python train.py --n_layer=21 --d_model=128 --n_head=2 --n_kv_head=1 --head_dim=64 --d_mlp=256 --vocab_size=8192 --activation="swiglu" --norm="rmsnorm" --norm_place="pre" --norm_eps=1e-05 --positions="rope" --rope_base=10000.0 --rope_fraction=1.0 --qk_norm=true --attn_scale=0.125 --bias="none" --tie_embeddings=false --parallel_block=false --init="trunc" --init_std_qkv=0.0462 --init_std_o=0.0 --init_std_up=0.0462 --init_std_down=0.0 --optimizer="soap_variant" --lr=0.0061 --beta1=0.95 --beta2=0.99 --weight_decay=0.033 --lr_head=0.00925 --warmup_steps=132 --schedule="wsd" --decay_fraction=1.0 --decay_shape="linear" --final_lr_fraction=0.0 --batch_tokens=[16384, 32768, 49152] --seq_len=512 --doc_mask=false --train_tokens=191200000 --steps=6001 --dataset="wikipedia_en"
Each number is 50 + 10 x the weight over its row's rms, rounded and kept within 0 to 99. Layers, rows and columns count from 0. The size before them is the row's rms in percent of the matrix's.

# gate: layer 5 MLP gate, 256x128, rms 0.22, rows 128-162, columns 0-63
# up: layer 5 MLP up, 256x128, rms 0.215, rows 128-162, columns 0-63
# down: layer 5 MLP down (transposed), 256x128, rms 0.194, rows 128-162, columns 0-63
gate128 100:50 66 43 48 35 39 51 45 31 47 58 53 73 53 48 55 65 42 44 43 46 55 51 37 52 55 54 59 56 67 38 74 67 67 49 62 41 53 41 35 45 58 52 70 55 55 55 68 43 54 56 69 55 59 61 48 57 42 65 50 50 48 54 45
up128 105:51 50 65 56 32 48 55 40 52 54 60 73 51 44 67 57 50 41 39 36 48 61 54 66 46 28 39 48 55 51 48 54 44 49 34 44 51 58 45 52 63 40 51 55 39 44 45 42 75 38 43 58 72 54 55 51 59 40 60 43 67 39 62 45
down128 103:42 49 69 50 48 48 41 50 56 57 47 53 42 53 53 47 62 31 32 44 76 57 67 55 60 47 40 39 62 31 62 34 39 52 55 48 45 51 56 58 71 56 65 41 52 68 64 43 49 37 66 43 33 39 50 57 48 55 53 54 53 63 60 53
gate129 112:57 31 66 47 61 40 55 52 46 65 73 57 61 42 41 50 58 29 38 43 53 39 44 43 63 44 55 32 49 58 43 45 50 59 61 63 54 46 55 63 48 64 70 40 53 50 55 57 55 61 46 69 52 46 59 44 34 55 54 42 55 36 50 52
up129 107:46 47 56 51 51 31 48 37 52 51 49 47 59 52 50 65 34 34 70 52 60 37 36 49 58 48 52 46 66 60 57 72 50 89 59 47 55 54 50 44 48 48 40 40 48 57 39 39 41 52 51 64 55 46 63 39 53 49 60 53 50 56 58 56
down129 107:50 40 51 43 56 59 57 67 54 45 45 46 33 50 56 45 37 67 43 48 39 75 52 55 21 42 41 46 52 32 41 57 61 20 30 36 49 53 46 41 57 56 44 64 47 38 55 43 44 40 51 62 56 58 34 39 63 42 44 44 53 54 40 59
gate130 101:50 44 54 55 65 53 63 34 59 41 37 51 62 56 56 63 35 53 41 58 56 67 42 55 48 42 57 58 61 69 51 44 63 62 49 57 58 44 57 39 56 60 49 47 27 38 47 62 43 37 62 61 28 40 44 42 73 48 48 42 44 45 29 52
up130 094:54 44 56 61 47 66 42 44 46 57 65 56 58 50 35 52 69 51 65 45 52 55 52 46 56 37 69 64 61 56 47 37 48 63 48 37 57 44 59 37 70 35 49 57 43 32 49 48 50 48 58 58 63 51 33 39 44 42 35 45 70 28 46 48
down130 102:40 39 44 46 45 44 58 69 57 56 54 47 43 68 62 46 65 52 49 42 55 27 59 48 47 70 43 32 43 49 49 58 30 50 59 56 44 47 51 56 43 52 62 62 57 44 39 49 41 66 61 50 74 54 74 52 22 61 41 44 53 64 53 43
gate131 084:55 46 42 53 40 54 59 53 57 64 58 32 42 47 60 50 41 59 50 59 28 64 64 54 46 43 53 33 57 38 46 52 81 71 42 50 54 49 63 49 46 38 45 65 54 44 35 64 41 55 55 60 60 53 53 52 55 67 78 57 38 45 66 38
up131 106:48 59 42 42 59 39 31 59 33 37 40 58 44 55 42 45 58 49 52 56 52 36 51 51 50 60 60 45 60 50 40 55 47 51 56 58 47 61 68 45 37 57 37 47 57 62 43 36 41 64 40 61 53 30 33 35 62 51 54 50 52 52 46 64
down131 098:49 65 56 45 60 41 47 66 42 65 41 41 41 49 69 52 41 56 46 64 47 48 66 66 45 71 61 46 40 46 55 45 59 68 54 43 63 62 66 61 51 58 52 56 64 56 39 50 41 49 42 50 54 60 40 52 46 54 79 39 63 51 68 45
gate132 099:44 51 38 38 60 54 44 40 46 52 41 71 59 49 59 42 50 53 60 41 45 51 45 56 37 45 47 73 47 57 53 60 55 40 40 40 63 38 55 35 59 68 41 63 47 75 48 62 51 27 56 51 48 62 61 42 58 45 75 36 49 74 51 53
up132 106:40 53 55 54 38 54 52 43 20 50 66 45 53 65 58 44 38 45 42 49 30 53 39 46 55 72 46 32 55 52 23 50 56 54 41 48 46 57 55 49 46 56 59 42 47 42 44 54 60 58 63 49 74 45 55 29 40 44 49 56 36 39 59 63
down132 103:49 46 49 51 65 40 37 57 39 50 51 68 56 72 53 45 43 71 63 57 49 46 52 44 31 49 50 53 51 37 60 49 41 46 47 53 54 37 39 46 43 53 40 42 69 44 45 46 44 51 55 47 44 61 31 72 51 35 45 46 34 74 70 45
gate133 103:61 49 49 36 68 58 74 44 50 53 60 42 65 48 45 39 49 32 57 64 46 49 54 50 63 72 52 70 49 30 54 55 42 51 50 48 63 59 50 33 64 45 62 68 51 44 58 39 49 45 41 47 47 56 20 53 50 48 34 45 56 56 49 60
up133 107:50 36 51 50 48 66 59 54 46 54 68 56 58 59 51 50 72 64 55 44 49 49 66 58 64 64 54 59 55 37 39 58 52 45 40 19 62 39 60 61 51 39 33 69 39 44 50 43 53 43 51 41 61 49 36 63 67 53 56 43 49 58 34 49
down133 104:64 56 44 46 49 61 49 35 53 56 58 48 38 53 57 26 53 39 55 61 44 68 52 68 65 53 56 45 57 63 65 52 66 46 53 30 49 58 46 36 60 69 31 60 47 30 52 50 63 46 48 41 54 56 34 62 48 42 53 39 56 57 51 56
gate134 098:38 57 60 49 60 58 39 34 46 53 50 71 49 67 47 45 68 54 59 33 46 43 45 45 61 45 72 64 32 48 59 72 35 59 62 43 41 55 71 56 54 40 50 51 59 42 40 53 62 57 38 60 54 56 52 49 45 48 46 47 49 47 59 59
up134 106:37 69 47 53 65 42 42 44 43 23 44 42 46 69 71 56 65 54 49 42 43 64 67 46 48 59 51 62 49 39 42 35 41 62 51 44 31 45 47 55 58 40 42 49 42 65 61 61 61 62 65 23 45 50 43 57 51 41 47 64 47 53 43 51
down134 102:46 41 61 48 46 47 42 37 53 58 52 49 64 34 54 57 53 56 42 53 44 44 44 48 48 68 54 50 32 67 66 60 40 44 66 63 56 38 55 55 38 45 58 37 64 58 43 40 33 67 33 62 50 40 53 48 54 42 42 68 64 55 51 60
gate135 094:66 44 53 58 48 49 58 60 49 46 61 67 61 62 47 57 36 53 44 51 55 67 60 50 46 68 35 50 41 51 31 35 55 27 64 48 64 50 37 46 46 51 41 36 38 59 65 54 51 45 52 53 44 53 45 48 57 39 20 62 37 33 45 54
up135 095:70 57 41 46 48 59 50 53 49 52 72 49 56 49 56 60 53 56 75 35 45 57 47 64 61 47 46 38 53 53 44 46 49 64 42 34 50 42 43 59 51 38 43 50 45 36 44 41 36 54 41 31 42 39 56 73 58 51 45 43 57 54 56 67
down135 097:68 59 32 46 52 35 65 53 55 39 55 46 46 48 60 73 54 30 69 48 37 62 45 66 52 58 51 46 41 65 41 34 60 72 47 51 44 71 48 60 42 47 42 49 44 52 53 52 59 53 56 46 39 58 53 68 53 57 55 40 65 61 40 67
gate136 100:35 51 64 54 46 51 58 78 61 42 54 71 48 54 50 40 68 58 41 54 58 37 78 50 60 47 39 55 52 51 46 42 47 51 49 55 47 52 54 41 52 21 50 61 45 45 48 40 56 55 53 53 38 53 25 39 57 59 61 42 48 53 53 74
up136 103:32 60 55 54 62 56 62 64 53 40 50 42 61 52 31 33 46 50 44 42 57 32 65 38 47 65 46 37 55 57 64 35 59 37 41 49 50 41 47 47 36 49 51 47 41 54 49 52 43 59 62 46 50 59 25 40 55 38 49 46 42 46 42 43
down136 100:36 56 60 67 38 50 51 68 55 47 40 51 63 56 51 46 50 43 36 45 71 34 63 39 61 34 54 51 39 40 51 41 61 53 44 63 55 41 51 46 51 51 60 63 63 45 36 39 40 54 59 45 35 54 40 48 53 30 54 56 35 48 40 61
gate137 098:53 55 39 55 48 41 64 42 56 43 27 44 47 52 41 32 53 67 47 30 42 41 53 69 59 45 51 53 58 33 52 23 51 48 50 62 47 46 36 48 50 38 36 48 36 48 56 57 46 43 45 51 41 71 54 48 44 70 53 48 51 42 68 66
up137 097:68 64 30 51 60 61 54 44 51 50 50 43 55 54 31 31 42 55 53 43 47 46 56 61 75 25 60 43 44 44 47 56 83 42 53 56 65 57 33 54 58 44 49 48 39 53 59 58 46 59 35 58 38 61 56 52 56 61 47 41 57 36 67 31
down137 098:50 41 52 58 49 52 61 46 28 50 49 48 61 22 59 52 61 54 64 49 52 50 52 43 47 89 51 59 52 50 46 59 73 53 40 60 39 49 59 62 61 44 64 47 55 47 56 45 54 47 50 52 65 43 62 41 38 57 49 68 45 47 49 52
gate138 098:52 39 44 50 40 42 52 48 39 50 58 49 59 51 59 45 28 50 60 59 27 58 49 54 64 44 62 42 48 43 46 52 53 43 38 37 61 46 44 52 40 36 48 54 61 52 51 52 63 58 61 51 44 36 57 63 70 37 52 39 53 54 43 26
up138 096:42 52 51 38 52 40 40 37 54 51 49 52 51 51 52 55 55 51 49 53 59 59 48 39 41 54 52 56 66 30 27 40 38 36 35 46 52 44 65 25 57 46 61 40 53 37 52 49 56 59 51 48 52 50 49 46 51 51 56 63 50 56 53 48
down138 099:58 32 47 51 30 60 45 35 54 59 39 48 57 60 37 28 35 45 55 53 58 60 52 64 60 70 74 48 41 52 47 62 39 59 35 47 68 50 63 56 47 39 56 45 60 56 54 44 53 47 37 52 38 50 36 52 51 40 54 53 57 68 52 31
gate139 096:33 49 47 45 62 56 60 47 60 36 55 53 39 61 63 60 66 62 53 34 49 48 49 54 46 47 40 32 51 62 51 34 41 44 36 49 35 60 56 47 64 38 45 58 48 47 49 57 61 43 50 70 52 49 56 60 32 49 49 47 35 44 55 51
up139 094:62 45 29 51 52 43 51 58 57 64 55 23 66 37 37 51 39 48 47 62 41 59 54 60 45 60 59 41 48 47 48 46 50 48 52 60 49 49 70 48 46 50 57 38 61 58 50 42 57 46 57 34 52 39 70 56 46 53 38 58 45 45 29 55
down139 101:41 57 76 57 53 48 57 59 40 54 57 45 32 43 56 42 58 46 56 51 44 67 47 44 51 29 65 45 69 35 44 68 45 50 59 59 67 50 46 64 58 45 53 66 49 62 45 50 52 54 51 45 39 65 48 32 44 54 54 48 43 44 58 53
gate140 098:60 47 52 51 60 68 49 31 67 54 49 56 50 42 49 52 55 62 56 37 48 49 48 54 62 49 46 45 60 47 45 63 63 34 52 35 60 37 57 46 56 45 46 57 40 36 44 44 44 54 64 77 60 49 45 55 69 60 56 58 35 27 33 49
up140 097:50 54 57 59 59 58 46 60 62 50 50 53 48 51 38 58 57 45 62 71 40 49 71 48 42 44 48 47 49 34 68 42 54 49 62 52 65 40 50 60 65 71 31 45 55 44 54 43 56 34 52 35 34 40 52 55 52 55 57 73 42 66 52 46
down140 097:43 38 70 52 32 48 41 34 49 43 51 43 48 81 53 42 54 60 51 41 48 37 48 52 52 52 39 47 59 36 45 47 48 38 57 37 24 34 59 49 52 41 58 58 45 57 26 62 55 59 86 51 32 48 60 67 49 49 65 40 50 41 39 44
gate141 099:31 56 55 58 41 37 42 46 41 56 43 23 63 44 62 47 41 56 34 55 50 46 43 49 46 69 42 47 49 52 44 52 49 53 28 52 38 49 74 43 44 54 51 57 69 68 50 45 47 57 44 43 59 36 54 52 43 38 58 58 54 42 40 51
up141 103:57 37 49 46 54 42 75 57 49 49 49 58 70 68 69 36 45 53 44 58 55 48 64 51 60 58 66 63 57 72 72 55 46 55 45 47 58 43 61 48 53 48 65 50 23 47 58 58 55 41 55 56 42 42 47 53 58 60 43 57 55 43 44 67
down141 100:59 39 35 51 49 57 73 76 39 60 56 57 57 57 58 45 40 37 45 43 46 47 64 34 42 53 53 57 61 48 55 46 45 50 54 40 70 37 54 55 45 63 56 25 38 52 51 49 54 41 49 60 37 47 57 44 46 45 60 47 40 54 56 47
gate142 098:52 35 54 53 44 55 45 48 45 56 46 44 46 43 52 50 50 62 41 56 55 59 52 34 76 41 53 59 51 27 58 36 61 63 68 65 61 37 44 66 55 48 49 70 55 51 51 63 54 54 48 55 30 56 56 38 36 67 51 48 49 45 46 46
up142 100:42 64 40 48 60 51 41 41 46 50 49 56 44 56 56 39 44 59 45 35 43 43 47 44 26 57 55 39 51 70 34 73 50 63 35 38 59 51 74 42 41 59 53 44 54 53 44 52 50 54 49 52 57 47 56 68 43 62 41 60 41 57 52 45
down142 097:57 46 45 70 56 51 61 45 46 57 54 43 46 55 48 46 41 51 39 46 48 54 42 57 53 34 66 47 28 54 56 61 35 71 36 42 60 32 44 30 57 46 57 63 41 49 54 57 33 57 45 56 54 58 60 57 42 60 51 54 47 42 46 53
gate143 094:51 57 44 38 56 39 48 52 57 50 48 73 73 46 46 63 43 46 49 50 66 41 39 48 46 58 56 50 69 44 49 50 63 58 58 41 42 39 40 45 37 45 58 68 55 41 46 52 40 38 65 59 63 65 41 59 28 47 43 63 54 48 50 35
up143 106:33 36 36 51 47 50 49 61 38 58 51 67 52 65 52 71 57 62 58 47 57 57 37 54 48 48 38 41 50 39 48 52 64 32 50 40 42 48 42 55 69 52 36 54 51 39 62 47 36 33 52 42 49 59 38 60 40 38 29 68 43 47 36 46
down143 105:57 48 54 59 60 41 43 42 56 48 68 35 43 53 43 28 63 56 49 54 44 48 49 42 56 54 55 62 55 61 48 50 53 67 34 52 45 54 51 49 54 45 57 50 45 55 63 41 57 40 52 38 58 46 45 43 58 57 42 55 53 67 68 51
gate144 101:43 43 51 48 53 52 49 54 65 50 71 60 55 59 50 45 55 28 40 46 39 51 40 47 50 69 51 62 49 65 54 55 54 55 52 46 39 47 44 30 57 59 44 38 46 47 47 45 61 23 56 53 47 77 69 48 60 63 55 34 62 57 50 48
up144 104:50 52 55 51 50 46 51 75 63 40 56 52 61 39 42 38 41 43 65 60 44 44 75 62 52 71 56 45 63 70 49 58 76 46 58 63 46 37 42 41 50 58 42 64 47 40 41 55 49 39 59 45 49 67 59 41 51 57 53 34 60 52 50 44
down144 112:50 43 38 61 37 45 56 29 37 67 35 46 38 33 45 54 60 59 44 46 61 41 42 29 40 21 53 65 60 42 43 42 37 55 55 47 51 64 46 56 53 48 52 48 52 53 57 50 43 52 52 54 40 26 52 50 55 57 45 65 38 59 52 49
gate145 092:39 31 67 41 51 63 50 46 27 49 48 44 57 44 46 59 46 61 52 71 42 57 43 50 40 56 40 41 45 34 53 56 48 43 59 35 43 74 48 60 67 63 37 59 42 57 37 49 59 71 53 60 52 37 40 56 52 41 59 38 51 40 58 48
up145 098:63 62 51 46 49 56 39 61 50 42 45 48 31 57 53 44 60 66 49 56 55 48 50 35 54 58 50 45 45 40 57 39 56 54 53 42 39 43 65 45 56 43 34 68 46 52 43 36 66 70 51 46 65 54 39 55 53 63 72 53 53 48 40 53
down145 094:63 43 53 49 59 45 42 49 39 38 33 45 59 34 51 53 59 54 45 53 63 57 43 60 50 44 54 40 45 56 39 55 64 51 50 35 52 45 61 53 70 60 58 54 68 50 42 43 46 56 41 49 40 58 50 42 55 63 62 64 34 28 40 55
gate146 101:65 55 60 58 27 60 36 46 32 58 46 36 50 66 38 47 55 54 56 57 37 42 43 57 49 53 60 51 26 55 60 47 42 56 44 75 56 63 57 54 66 43 55 52 59 54 48 32 36 52 57 46 44 54 63 48 42 60 58 50 30 50 72 55
up146 102:59 39 41 52 44 50 53 37 43 33 48 53 51 50 39 60 57 62 64 53 51 57 53 59 57 48 48 49 25 54 57 43 41 46 48 67 61 66 57 57 77 40 32 60 50 53 57 36 53 53 43 57 52 50 51 55 52 48 70 52 22 68 59 43
down146 094:34 53 56 51 51 50 50 50 47 43 68 61 53 52 37 50 49 34 33 61 45 36 52 53 48 48 37 41 60 41 35 31 51 39 54 44 38 44 50 45 38 53 31 21 57 65 55 36 49 60 45 28 42 51 61 51 87 29 46 50 62 61 61 38
gate147 094:42 45 62 49 58 47 60 57 36 46 64 40 43 59 52 59 49 58 51 41 57 56 51 61 44 46 58 43 48 64 57 32 48 39 36 43 51 41 29 65 57 47 54 52 34 52 42 60 45 51 44 35 39 37 50 50 52 51 50 44 56 60 47 60
up147 091:45 53 58 56 55 51 48 48 48 51 46 40 33 55 54 72 40 38 38 36 41 62 50 57 46 41 48 30 54 56 47 46 51 43 42 51 55 34 49 56 47 45 57 40 41 53 48 65 50 49 50 44 42 56 45 51 44 49 55 45 64 54 54 62
down147 095:65 40 48 52 54 46 56 38 49 48 50 52 45 52 56 75 70 60 37 41 66 63 38 40 55 61 60 65 43 63 66 60 55 44 70 39 70 53 29 37 32 56 48 49 54 49 61 56 53 44 48 50 44 48 61 56 64 40 48 47 59 62 47 61
gate148 093:52 63 38 60 46 67 57 47 41 43 45 59 58 47 58 49 41 40 46 43 50 39 41 39 47 48 50 54 43 48 55 44 64 43 74 55 37 60 34 32 44 38 42 56 51 51 53 41 28 46 39 56 45 41 53 58 55 56 47 45 47 63 54 39
up148 084:52 53 35 47 71 45 45 57 60 50 55 34 53 62 52 42 40 46 60 55 55 52 47 43 46 56 59 48 40 49 42 47 54 52 33 43 53 63 67 60 60 58 40 63 30 49 52 65 60 55 53 49 31 47 40 44 49 41 51 54 53 52 49 54
down148 089:38 46 53 49 42 70 57 48 41 61 57 35 55 34 52 49 64 24 60 53 48 52 37 48 45 53 64 54 50 68 52 62 57 53 56 61 68 47 36 48 77 42 58 49 48 50 45 37 49 42 47 44 67 57 51 45 44 55 50 54 49 49 53 62
gate149 093:43 74 48 33 58 53 61 43 59 58 58 44 58 43 63 27 70 48 56 41 45 51 64 68 40 47 52 56 50 53 41 59 38 46 37 45 44 61 52 42 44 63 62 63 45 54 45 58 52 69 39 49 40 49 51 45 55 54 49 56 46 56 41 56
up149 096:33 74 58 37 53 62 59 52 50 55 52 44 64 46 48 36 59 53 66 53 35 46 61 68 44 50 29 47 61 42 35 58 49 47 52 46 42 51 41 58 38 66 76 58 31 41 58 40 51 52 43 57 53 62 53 48 49 51 43 59 38 57 42 55
down149 100:37 36 60 48 49 35 43 40 53 53 53 56 36 46 57 60 31 46 47 61 57 61 38 45 40 58 60 57 59 45 54 52 52 51 52 31 46 49 36 42 54 40 61 50 49 69 39 62 43 52 46 38 42 39 28 50 50 32 44 52 54 44 55 41
gate150 091:40 55 33 43 53 39 54 43 37 41 41 37 65 45 43 41 57 46 54 53 48 54 39 63 61 53 40 60 44 51 43 40 37 46 42 46 43 37 26 46 42 47 51 51 49 41 65 64 30 50 47 54 51 54 58 61 50 38 39 36 38 58 49 44
up150 100:45 54 43 45 41 57 52 62 55 49 26 21 59 46 53 43 45 60 49 51 42 49 58 58 40 47 43 48 54 40 56 39 35 52 54 49 46 49 40 37 59 64 43 63 49 67 70 43 60 36 45 45 53 44 51 44 41 61 42 42 41 60 42 48
down150 094:37 58 64 47 47 54 47 44 46 55 36 44 66 64 53 66 49 52 39 51 69 48 57 69 46 35 51 52 49 47 56 50 48 55 50 35 46 54 53 43 74 45 49 70 39 34 56 48 57 46 50 38 52 47 42 68 49 36 24 42 49 57 49 26
gate151 106:48 38 46 39 58 53 78 52 39 53 66 49 45 65 40 59 32 38 55 70 55 72 44 52 47 64 36 40 28 40 59 56 42 56 50 29 33 56 51 54 54 47 63 46 56 59 49 46 43 57 53 44 53 52 37 40 56 56 52 51 43 40 46 48
up151 095:52 58 44 54 41 59 38 43 48 55 22 58 44 41 55 55 45 47 50 41 41 56 59 40 50 41 61 54 34 52 50 61 50 55 54 65 47 32 43 54 54 57 39 33 55 55 53 70 40 47 43 64 37 54 43 34 50 49 63 40 67 43 47 71
down151 100:60 49 54 48 54 53 49 40 44 36 63 44 39 68 55 27 57 48 59 53 55 49 43 41 48 44 52 65 41 83 44 51 49 43 49 40 69 59 50 46 47 46 45 55 49 47 48 44 49 64 61 47 61 52 47 38 45 39 65 56 55 60 52 32
gate152 105:47 53 65 42 40 51 49 54 45 42 51 68 43 72 45 53 62 39 49 34 36 41 42 63 53 58 52 48 57 50 41 72 31 33 53 49 50 38 53 41 56 62 64 45 65 57 41 40 39 54 41 60 56 44 51 38 37 45 35 41 36 48 31 36
up152 105:55 54 61 48 30 60 49 55 59 49 62 27 39 50 45 48 67 47 58 42 43 51 34 55 67 50 40 49 61 52 45 54 26 43 37 42 55 29 46 66 40 68 58 41 60 46 39 43 38 48 28 40 46 40 54 60 43 41 39 47 45 38 35 37
down152 103:56 49 70 49 41 46 34 44 34 55 55 43 45 52 55 53 56 51 52 44 43 56 66 55 59 48 56 53 70 38 50 54 56 44 59 40 55 41 47 39 50 44 54 58 46 45 35 39 35 46 27 46 27 47 56 51 37 37 42 37 29 42 47 44
gate153 095:64 67 31 55 60 53 40 43 44 59 46 45 48 46 54 41 52 67 67 52 52 53 39 63 40 76 44 44 55 65 50 68 40 37 50 66 36 68 33 50 50 46 47 61 56 52 45 36 40 48 59 38 58 61 41 58 48 36 53 62 32 39 54 47
up153 105:51 44 71 70 54 37 57 52 53 50 46 44 39 50 41 34 48 54 56 67 41 35 43 66 35 42 44 45 39 61 72 58 72 43 53 44 56 55 46 60 53 47 37 43 40 46 39 57 47 47 55 53 38 54 81 54 54 42 59 47 51 39 52 51
down153 100:42 34 65 42 69 43 52 51 70 65 59 52 54 41 60 51 40 40 43 57 59 43 65 53 35 44 47 51 46 51 57 35 64 47 45 40 36 46 54 35 49 61 36 41 38 47 58 56 62 54 47 64 49 46 59 32 73 43 49 45 75 56 47 51
gate154 087:43 57 41 58 54 42 45 53 48 63 53 65 48 65 54 49 50 51 68 60 54 54 48 63 52 52 53 42 59 56 37 46 47 50 45 29 48 54 65 44 74 35 56 51 51 55 47 65 64 71 66 35 56 53 44 43 41 76 51 41 53 59 58 48
up154 106:39 70 54 63 43 46 42 57 51 44 65 53 48 55 52 36 47 30 54 55 38 49 46 61 55 65 51 43 40 69 56 52 28 49 36 41 49 46 43 47 62 37 61 37 40 59 61 42 45 55 59 50 48 53 61 35 47 56 54 48 35 49 44 46
down154 099:50 37 57 57 38 58 66 54 51 47 34 70 66 52 54 71 36 58 36 52 56 50 55 26 50 52 47 58 56 56 52 42 45 42 34 53 71 52 40 62 48 62 46 30 39 34 49 42 54 35 46 35 35 39 49 64 45 44 50 69 57 57 34 49
gate155 108:40 65 43 25 58 29 46 55 42 48 50 46 62 34 43 54 41 47 59 38 69 61 41 60 60 51 51 35 50 73 34 56 50 65 41 55 47 52 49 41 26 61 69 35 35 55 41 50 45 72 53 57 54 55 47 41 52 43 33 49 53 41 55 46
up155 108:40 51 39 53 62 58 48 41 60 59 61 57 49 57 42 61 48 43 57 32 81 49 47 75 51 39 36 62 47 42 36 51 45 53 46 50 52 57 63 37 48 70 45 49 55 53 48 40 37 50 35 38 44 60 44 55 34 26 44 52 49 45 70 43
down155 110:53 33 62 35 60 65 47 49 46 70 80 32 35 58 46 40 57 48 69 61 50 57 40 43 56 32 33 60 52 28 33 45 55 45 52 52 33 51 68 55 59 51 40 43 42 63 46 46 37 50 38 55 58 46 58 50 58 47 43 42 65 45 52 50
gate156 101:57 47 61 33 52 58 60 68 33 53 57 57 35 56 36 54 61 61 59 70 46 36 49 46 32 58 57 52 50 56 35 57 47 27 49 46 51 61 34 59 61 59 46 52 37 44 58 45 55 45 40 41 40 51 72 56 51 40 49 43 65 46 60 56
up156 108:51 30 43 61 69 56 45 50 50 65 50 52 59 35 52 54 36 49 51 31 49 54 32 54 39 59 41 45 45 56 67 51 45 51 45 42 56 36 67 61 66 46 54 48 54 47 65 55 50 61 74 58 68 40 29 40 39 47 54 57 52 34 35 42
down156 105:46 48 33 63 65 61 37 65 68 47 53 59 44 61 35 53 69 46 45 43 59 41 70 67 39 42 36 71 44 60 36 47 30 55 44 58 67 36 37 47 81 58 44 58 53 52 45 58 47 53 48 52 39 40 61 41 48 53 46 45 37 49 50 46
gate157 110:42 40 52 41 55 40 55 40 62 66 71 55 54 31 55 58 44 60 52 37 42 58 48 54 54 55 53 60 43 53 53 69 49 74 42 54 67 48 69 58 62 56 38 38 63 67 52 29 54 51 48 52 50 58 40 37 48 53 60 60 49 71 37 72
up157 102:49 50 52 59 51 40 67 62 53 48 40 49 44 48 46 55 38 51 41 47 39 48 37 29 32 50 36 51 60 54 44 50 59 48 54 58 61 41 52 59 65 52 50 47 55 72 40 31 41 39 52 64 58 45 37 52 49 38 47 63 58 60 59 69
down157 104:52 33 41 49 34 57 50 61 41 54 49 39 52 38 50 38 55 41 57 53 46 48 59 42 55 24 46 42 47 66 39 53 47 61 53 55 48 32 50 59 61 29 60 60 71 35 52 56 43 62 35 52 49 60 46 48 44 65 45 63 68 51 34 50
gate158 100:41 40 40 54 58 65 43 48 44 77 54 46 52 49 53 55 32 82 54 46 50 60 53 60 48 46 56 41 61 46 51 50 43 45 46 69 67 55 45 40 52 65 45 48 62 43 57 44 45 37 53 64 36 52 60 47 47 32 56 53 51 32 56 56
up158 104:51 48 49 65 47 51 73 46 47 43 50 40 34 38 46 61 62 27 38 44 61 57 49 35 44 53 20 47 51 48 52 41 65 53 61 36 36 34 49 55 37 34 54 45 40 56 40 50 44 50 35 43 63 42 50 54 61 52 56 37 50 58 46 38
down158 105:74 54 76 47 35 60 44 33 54 47 72 46 41 45 50 49 50 55 59 43 55 61 47 34 52 45 50 37 53 60 58 44 33 25 49 63 45 41 67 42 51 57 36 54 50 61 47 55 47 49 25 55 50 40 56 57 45 40 54 54 60 47 41 45
gate159 091:46 57 38 37 56 43 39 66 55 38 57 47 55 43 78 56 63 49 31 50 56 62 54 62 49 53 44 52 55 46 61 46 25 63 37 43 60 68 50 41 28 47 42 54 38 64 46 58 50 50 53 48 46 61 54 52 47 57 49 56 39 60 48 46
up159 083:45 49 50 46 55 48 52 22 42 65 46 43 41 43 25 36 28 62 53 60 44 50 49 51 44 41 43 45 45 51 46 53 58 56 56 64 48 52 45 57 52 41 50 64 59 52 45 43 37 48 61 35 46 52 56 52 51 65 49 48 54 45 41 54
down159 092:51 63 54 49 43 50 60 32 45 55 46 73 51 53 37 57 46 52 58 58 26 59 32 60 47 63 50 56 60 61 41 45 57 44 59 60 44 42 65 46 60 65 57 68 59 54 48 55 43 38 57 49 49 47 68 35 44 57 54 54 50 34 48 52
gate160 098:44 46 53 57 50 48 57 42 46 58 57 35 66 44 52 50 47 53 53 29 39 36 61 41 50 65 65 35 49 50 62 40 17 65 38 42 52 54 56 53 54 62 59 46 46 45 54 47 62 60 39 62 49 62 40 49 64 52 67 45 42 44 41 56
up160 090:37 44 47 55 54 51 45 50 44 43 32 48 44 69 42 47 72 53 38 55 61 45 50 45 46 32 42 37 59 54 46 41 53 55 45 80 47 37 47 41 53 48 46 48 54 58 34 65 44 25 54 49 35 49 61 56 48 41 53 46 36 57 49 40
down160 093:43 63 49 45 37 55 36 46 59 66 51 49 52 51 44 59 45 50 55 51 51 37 49 42 41 38 48 36 38 48 61 61 47 43 36 56 42 43 42 49 61 36 42 49 69 52 40 49 30 51 48 74 59 57 62 43 54 47 41 76 46 36 45 65
gate161 103:37 55 39 47 50 71 58 36 56 71 73 63 42 58 46 53 47 38 46 59 48 37 57 40 60 25 58 51 64 67 50 57 48 69 52 47 52 63 58 42 53 52 27 60 64 41 45 37 46 70 48 51 52 46 55 45 54 49 50 57 54 53 39 59
up161 111:61 51 49 50 40 34 56 59 47 24 32 50 47 54 49 46 47 53 43 61 41 46 30 48 67 54 56 47 39 27 50 37 57 33 61 59 39 46 51 32 40 56 63 41 23 68 53 63 51 31 42 45 50 44 48 64 54 62 49 54 52 63 38 42
down161 108:34 51 53 30 41 63 56 38 51 66 53 47 63 54 49 46 50 28 38 62 64 54 72 51 56 85 56 60 61 72 46 62 53 54 51 61 41 45 41 58 62 26 53 53 65 35 53 50 56 52 30 50 46 42 48 59 45 43 31 50 67 46 49 41
gate162 099:55 44 36 62 47 62 39 41 39 56 53 40 59 55 62 53 69 61 60 55 49 53 55 50 40 56 59 55 50 53 50 54 51 57 56 51 34 55 37 38 62 40 42 64 54 50 30 71 51 70 60 53 51 55 63 56 40 29 54 61 67 55 52 44
up162 098:53 49 39 59 60 62 59 48 54 59 63 62 54 55 48 63 47 43 24 53 43 59 50 37 21 71 38 60 51 37 46 40 59 39 58 47 50 59 46 42 63 48 44 58 47 45 37 46 45 46 41 47 45 56 49 52 54 59 46 42 50 52 52 67
down162 102:61 49 49 64 44 66 52 39 46 62 45 38 50 47 52 48 42 29 62 47 67 42 56 42 34 59 50 66 49 37 51 42 44 65 54 47 54 56 55 32 57 49 35 59 50 54 59 45 49 47 57 66 65 69 39 51 33 67 47 66 52 53 46 47